{
  "n_head": 4,
  "head_dim": 32,
  "d_mlp": 448,
  "norm": "rmsnorm",
  "norm_place": "pre",
  "positions": "rope",
  "rope_base": 10000.0,
  "init_std_down": 0.0,
  "beta1": 0.95,
  "beta2": 0.99,
  "decay_fraction": 0.577,
  "steps": 7251,
  "dataset": "wikipedia_en"
}
Each number is 200 + 20 x the weight over its row's rms, rounded and kept within 0 to 999. Layers, rows and columns count from 0. The size before them is the row's rms in percent of the matrix's.

# layer 6 MLP gate, 448x128, rms 0.128, rows 397-422, columns 0-127
108,192,202,233,209,178,203,215,166,199,216,223,206,180,176,213,263,220,182,214,187,210,201,175,175,201,246,215,194,247,190,181,178,198,177,175,172,206,204,190,224,237,229,200,215,263,188,221,195,198,203,197,231,209,203,190,220,154,186,200,228,191,213,216,214,184,212,195,175,152,213,207,211,188,192,206,207,231,208,202,217,194,220,221,254,228,193,188,231,208,180,201,219,199,197,216,193,198,204,217,204,201,169,187,194,228,198,208,191,190,205,214,203,219,205,194,171,198,193,197,209,208,217,162,172,198,196,205,180
097,193,186,207,219,190,225,168,229,229,202,207,203,157,213,161,185,177,195,216,208,195,229,222,195,172,182,183,204,184,209,239,196,194,177,214,216,186,211,218,202,177,218,237,227,187,232,193,168,186,227,186,181,192,197,165,231,194,228,210,218,209,223,218,183,221,241,202,202,200,223,173,200,201,215,187,193,187,185,189,231,213,193,182,200,193,206,177,192,177,183,233,227,211,236,179,185,198,179,225,195,224,179,233,201,203,240,164,206,185,222,206,216,184,181,206,212,167,214,215,227,180,234,186,200,218,181,200,227
105,185,202,178,186,176,175,228,209,184,246,213,217,187,209,200,224,219,177,190,185,202,189,196,199,199,229,182,226,186,161,212,192,230,220,187,181,202,228,189,206,177,194,184,200,190,201,199,201,215,185,189,205,220,223,173,218,209,211,215,228,200,211,188,229,212,216,192,192,216,230,208,226,195,226,212,179,219,233,193,210,225,186,225,213,214,174,222,197,188,203,207,211,181,180,199,212,232,193,222,183,197,189,182,214,154,238,200,204,229,219,202,195,193,218,206,202,222,189,202,207,114,166,238,191,229,165,230,198
102,183,205,185,197,185,202,202,183,208,232,237,209,216,202,193,201,187,170,176,167,180,248,223,224,196,185,186,220,194,191,199,182,248,190,223,215,183,205,208,207,191,176,224,209,172,201,211,200,218,177,166,176,212,189,190,214,232,207,196,230,183,221,210,193,229,216,191,170,189,215,221,161,201,221,213,194,186,203,192,192,221,201,225,175,230,180,268,182,198,191,170,237,201,171,223,212,184,205,216,194,206,205,205,212,203,211,195,189,222,240,207,206,200,201,206,210,221,189,186,206,159,162,205,168,214,159,186,212
094,188,182,186,205,171,233,206,175,179,210,180,201,200,197,154,211,217,205,206,219,177,198,203,235,242,250,191,181,197,172,209,195,197,203,179,196,174,229,177,207,206,179,222,209,192,211,233,166,212,219,177,196,228,167,190,197,203,201,223,167,179,203,211,192,192,197,206,181,189,216,175,192,219,158,200,189,203,179,192,219,188,267,219,165,206,211,182,190,205,182,185,187,181,224,197,181,172,183,183,190,220,211,165,208,193,174,198,200,200,207,225,195,223,182,161,249,193,180,230,212,211,199,198,197,225,196,195,204
103,163,180,196,178,233,158,181,205,186,191,267,174,206,210,221,191,207,213,199,173,195,191,195,180,222,208,185,168,190,182,206,182,193,171,187,213,211,192,196,214,193,193,217,204,180,195,180,174,182,152,167,200,200,206,189,213,204,160,172,177,170,229,191,225,191,225,196,145,211,190,176,197,240,211,201,186,197,210,205,201,212,182,205,228,195,228,186,219,182,216,158,200,210,205,222,181,189,191,203,194,188,213,203,177,184,235,203,193,218,209,220,233,220,208,221,178,180,215,225,208,198,244,203,193,198,171,202,196
094,201,183,184,203,184,187,190,227,190,202,210,183,203,173,175,175,160,201,155,213,196,196,235,185,195,187,145,207,195,190,180,204,189,205,198,204,194,208,229,200,163,203,182,266,204,210,185,206,195,163,165,175,205,182,149,207,181,212,214,198,196,224,158,166,211,212,204,206,226,210,219,202,188,208,208,207,200,187,190,230,207,187,224,202,188,207,188,197,210,218,182,225,211,193,176,148,219,192,186,162,196,191,196,222,190,194,187,177,155,208,201,189,191,231,156,212,198,184,191,206,195,223,195,182,185,191,191,180
104,213,183,172,221,186,192,196,145,186,233,230,190,175,202,232,220,206,228,182,231,201,187,185,196,181,197,178,222,202,168,229,207,202,226,151,205,208,217,225,222,245,213,204,186,195,220,226,191,213,178,206,201,206,222,178,212,172,183,220,248,222,209,206,180,188,207,164,183,213,202,171,185,208,205,221,204,219,200,207,216,205,215,217,179,247,184,213,206,216,207,236,191,185,218,188,190,160,190,222,215,235,194,202,212,205,211,179,196,218,214,212,214,198,216,203,194,214,203,173,191,188,215,174,160,225,189,202,233
086,210,191,223,197,214,213,200,196,198,224,189,209,217,219,196,224,172,192,211,197,208,169,234,200,212,199,192,210,210,206,196,143,200,187,192,191,168,220,184,162,207,204,197,203,222,203,212,241,229,165,203,219,171,233,186,156,182,198,204,203,180,172,202,184,187,193,187,218,191,207,183,219,204,201,200,237,201,228,215,226,199,187,209,170,220,184,205,219,196,214,183,174,213,178,180,226,220,232,227,154,236,181,213,203,210,193,187,227,216,179,208,198,221,152,210,201,242,241,198,198,222,219,175,186,210,175,205,174
093,196,185,196,194,232,190,161,219,188,191,198,202,185,206,190,183,157,180,211,154,207,198,204,208,181,231,172,189,213,209,188,195,207,230,198,211,154,219,182,193,177,176,200,199,193,217,239,188,155,218,215,203,203,209,180,211,211,177,188,136,203,208,184,180,198,180,210,180,188,220,194,179,178,231,220,195,185,208,215,195,190,189,203,176,211,212,202,177,207,186,220,185,219,182,210,250,217,193,236,185,196,184,200,202,234,187,175,202,189,226,215,196,210,236,146,214,165,204,176,212,180,223,192,223,199,193,207,225
088,196,216,188,219,161,170,233,185,149,193,199,231,246,206,219,181,180,212,204,184,198,203,197,200,177,203,193,180,233,182,180,172,183,198,185,204,194,174,221,194,225,190,169,191,182,223,200,207,188,189,212,181,223,189,183,186,200,198,208,194,186,162,193,234,195,215,170,221,214,191,200,187,200,236,235,242,216,211,192,199,193,225,196,148,208,183,219,257,209,205,209,192,207,190,191,186,193,192,188,231,169,197,201,201,175,211,182,184,166,228,211,194,198,199,221,167,237,186,191,188,190,171,191,182,176,171,215,207
095,189,214,173,199,209,215,191,175,175,207,208,223,182,245,216,205,229,192,183,213,186,202,213,134,219,203,182,204,206,195,209,178,205,208,210,186,169,187,214,193,187,178,180,180,228,178,173,214,201,197,188,214,203,200,185,200,186,196,214,213,212,219,191,231,182,172,197,187,173,230,229,245,217,206,188,182,219,217,190,198,178,216,210,190,198,206,202,175,194,178,234,190,197,187,192,172,194,180,207,235,175,177,234,201,198,224,204,192,211,160,199,219,170,204,231,192,200,149,177,175,197,230,160,152,179,197,189,200
110,209,211,204,232,210,176,188,218,198,214,187,188,216,232,183,247,214,193,199,181,214,226,152,185,217,219,186,177,216,175,194,203,205,188,187,202,207,209,191,223,197,199,165,195,205,187,232,193,227,192,215,196,214,189,197,225,166,172,205,207,188,246,165,194,206,162,214,199,198,203,159,220,206,208,209,230,221,268,232,209,191,201,191,206,194,172,219,200,175,176,188,190,235,205,200,238,211,196,200,194,232,164,174,200,163,219,201,198,191,197,228,197,173,206,194,217,201,206,206,245,213,188,217,188,208,225,207,202
099,227,189,201,198,208,217,161,152,196,198,193,194,209,201,204,220,205,173,228,188,188,196,175,197,193,194,190,194,174,198,201,169,186,204,215,207,190,226,224,185,197,227,199,192,251,194,199,202,193,195,212,220,197,194,218,189,193,192,184,196,164,219,213,202,188,209,222,191,182,181,186,207,195,204,219,186,235,232,206,201,180,227,208,203,210,175,166,180,218,196,223,191,219,222,200,202,204,204,230,190,206,172,186,163,188,177,245,251,176,183,198,164,226,237,176,186,193,243,191,259,226,211,214,169,217,183,192,170
095,199,184,212,188,184,182,192,185,207,226,212,235,186,189,214,227,209,207,230,216,183,188,186,210,181,240,205,208,224,152,193,205,206,221,190,171,201,241,233,234,233,204,222,226,213,216,188,225,159,215,180,214,205,200,186,201,208,222,194,206,228,183,202,176,199,207,222,200,177,210,203,229,206,218,221,202,180,206,202,210,215,233,206,190,195,200,174,199,203,162,195,209,198,189,250,178,210,196,196,181,193,141,192,206,168,191,172,188,200,227,214,184,208,205,261,191,189,197,193,187,197,218,172,175,214,221,232,179
100,232,214,193,207,180,219,209,207,209,177,184,199,192,203,211,211,225,198,181,212,188,166,225,183,185,201,171,216,224,178,196,162,209,211,194,192,184,221,226,222,214,202,181,173,219,241,165,224,190,165,196,207,190,191,192,153,205,149,215,214,195,174,187,228,182,165,207,188,219,212,198,217,219,210,210,209,218,208,199,231,238,211,219,203,178,226,198,240,184,199,209,198,217,157,199,195,187,165,221,160,228,224,208,212,165,206,182,180,194,221,191,201,177,223,227,193,187,212,215,192,158,216,211,198,229,194,206,198
101,239,182,145,219,214,204,206,169,176,216,207,177,199,207,188,179,170,184,216,212,218,178,205,218,233,223,190,188,218,162,170,195,217,193,149,198,189,229,191,211,201,189,227,238,160,203,185,191,222,164,176,205,217,190,188,200,199,199,212,213,173,220,186,174,172,155,216,188,167,221,193,171,207,195,181,215,191,219,210,191,192,211,200,206,212,207,212,199,193,207,203,209,174,187,197,205,211,212,192,181,228,186,228,204,193,188,215,201,250,175,201,174,203,177,186,231,175,227,196,223,186,200,194,163,193,179,229,191
099,173,215,198,199,149,224,174,198,195,227,253,176,182,185,201,208,186,220,191,206,234,212,206,211,188,220,198,214,171,182,193,195,190,197,199,207,180,225,193,181,169,158,212,189,210,193,203,219,219,164,184,199,230,171,170,194,202,197,182,205,178,184,222,191,182,181,208,200,179,218,208,225,212,218,187,229,190,211,209,215,222,201,223,193,210,182,189,174,201,193,190,241,188,182,208,202,188,228,198,193,207,196,199,198,201,197,230,180,210,236,180,180,207,196,161,183,226,212,213,222,158,200,255,199,192,149,240,179
101,205,193,196,200,188,176,185,204,203,227,247,162,210,194,189,220,187,215,207,189,243,196,208,200,199,210,179,178,203,157,191,189,229,197,167,193,193,241,226,205,170,177,214,242,194,203,201,221,203,172,208,212,197,182,170,202,218,175,186,202,219,191,204,198,195,203,209,220,158,213,183,203,203,201,217,217,209,225,189,194,215,226,216,197,199,229,221,193,184,199,144,217,208,196,199,200,240,228,210,205,181,186,150,206,171,188,203,209,227,206,194,184,246,220,217,203,196,228,191,223,159,226,176,173,208,186,226,182
091,191,225,223,186,234,236,195,195,180,207,186,170,153,225,194,214,201,217,180,218,193,204,184,160,193,211,156,213,192,194,231,197,221,200,182,169,212,178,200,210,177,206,210,172,187,170,215,226,175,195,182,186,201,200,178,228,218,235,245,177,202,241,224,198,197,203,196,206,210,212,207,218,200,241,193,215,176,206,215,182,186,182,218,179,186,210,200,213,198,256,214,208,200,213,201,190,187,210,208,197,201,193,191,265,210,185,180,172,237,175,197,200,202,224,174,192,172,190,212,174,226,180,195,202,202,208,210,208
099,202,189,212,237,207,208,206,205,196,242,231,192,192,237,205,252,194,186,200,166,222,158,203,195,179,237,225,203,197,189,210,213,174,211,187,234,207,205,193,210,208,234,210,194,188,196,188,201,195,178,222,183,194,220,201,176,164,201,220,228,217,167,206,236,182,196,181,201,189,222,202,184,218,233,189,204,209,215,203,203,176,229,227,221,202,172,197,203,199,191,194,178,187,213,211,206,170,194,213,241,190,151,217,206,186,227,200,239,176,191,195,211,200,221,191,171,216,192,158,187,218,218,185,156,200,198,225,176
099,192,221,188,216,191,206,241,174,161,237,197,185,207,192,202,219,201,189,204,141,214,188,194,232,212,171,172,180,226,192,167,195,204,181,229,209,200,170,197,196,225,203,190,213,204,185,234,158,177,219,185,165,212,185,209,233,180,198,187,193,196,177,210,174,186,172,198,209,215,177,190,235,207,193,224,210,180,183,197,190,180,199,222,186,232,213,230,218,198,198,180,206,177,205,220,186,189,157,191,233,177,198,177,200,196,206,214,208,197,214,201,192,217,238,175,176,204,192,170,227,187,211,183,196,185,147,218,192
088,199,206,205,189,234,199,246,187,156,205,195,211,199,181,206,202,205,150,203,166,215,190,196,206,202,206,200,218,189,204,181,171,167,181,194,190,209,212,189,170,187,204,221,206,172,160,173,194,191,168,166,182,172,219,187,189,169,216,212,220,194,208,213,202,190,224,185,167,211,211,190,214,252,252,230,217,233,204,248,208,201,184,204,183,158,192,174,194,201,213,197,188,214,215,191,169,196,210,211,171,191,210,204,156,201,204,202,199,188,200,218,205,214,185,236,198,234,194,217,219,207,224,202,210,226,187,190,201
108,158,206,179,169,196,205,181,200,211,230,183,237,201,241,219,243,198,159,209,204,207,165,209,205,192,198,214,195,198,163,179,192,192,214,216,239,215,190,196,198,197,207,188,177,224,214,218,206,187,189,193,158,235,182,177,187,187,203,230,195,187,202,192,231,179,205,216,192,156,215,170,224,215,206,215,211,218,202,215,171,218,185,209,203,218,209,178,205,157,191,217,199,181,202,192,200,226,199,231,220,192,151,188,172,187,213,152,201,209,228,202,175,174,185,178,201,228,171,173,196,197,212,198,212,207,215,200,209
100,173,206,172,213,226,209,209,172,205,185,207,197,198,216,181,225,205,188,179,147,220,150,189,172,213,209,171,189,212,176,199,187,193,193,151,221,191,183,204,223,202,211,211,219,230,188,226,222,185,168,185,218,212,214,193,210,231,174,202,247,202,200,203,206,198,231,235,219,171,201,183,243,210,215,204,200,180,166,189,186,205,235,201,208,212,168,186,192,215,179,210,192,200,233,186,216,194,216,158,187,178,176,190,183,198,235,202,182,194,178,231,228,179,228,199,195,192,219,204,197,224,197,201,185,229,184,207,183
094,233,192,158,202,183,183,177,209,186,200,206,216,207,183,203,176,204,187,219,198,159,193,198,212,192,198,215,169,219,200,227,176,193,151,178,193,210,181,183,204,210,186,212,193,198,224,187,202,221,145,161,222,185,195,175,191,216,214,195,223,173,196,209,205,193,199,190,214,181,165,209,177,218,201,178,210,185,228,215,219,239,212,209,193,166,222,183,175,202,170,187,217,184,149,162,216,213,182,170,203,220,214,208,191,186,191,205,205,171,206,154,205,245,173,189,198,190,213,198,155,208,224,204,209,217,205,211,197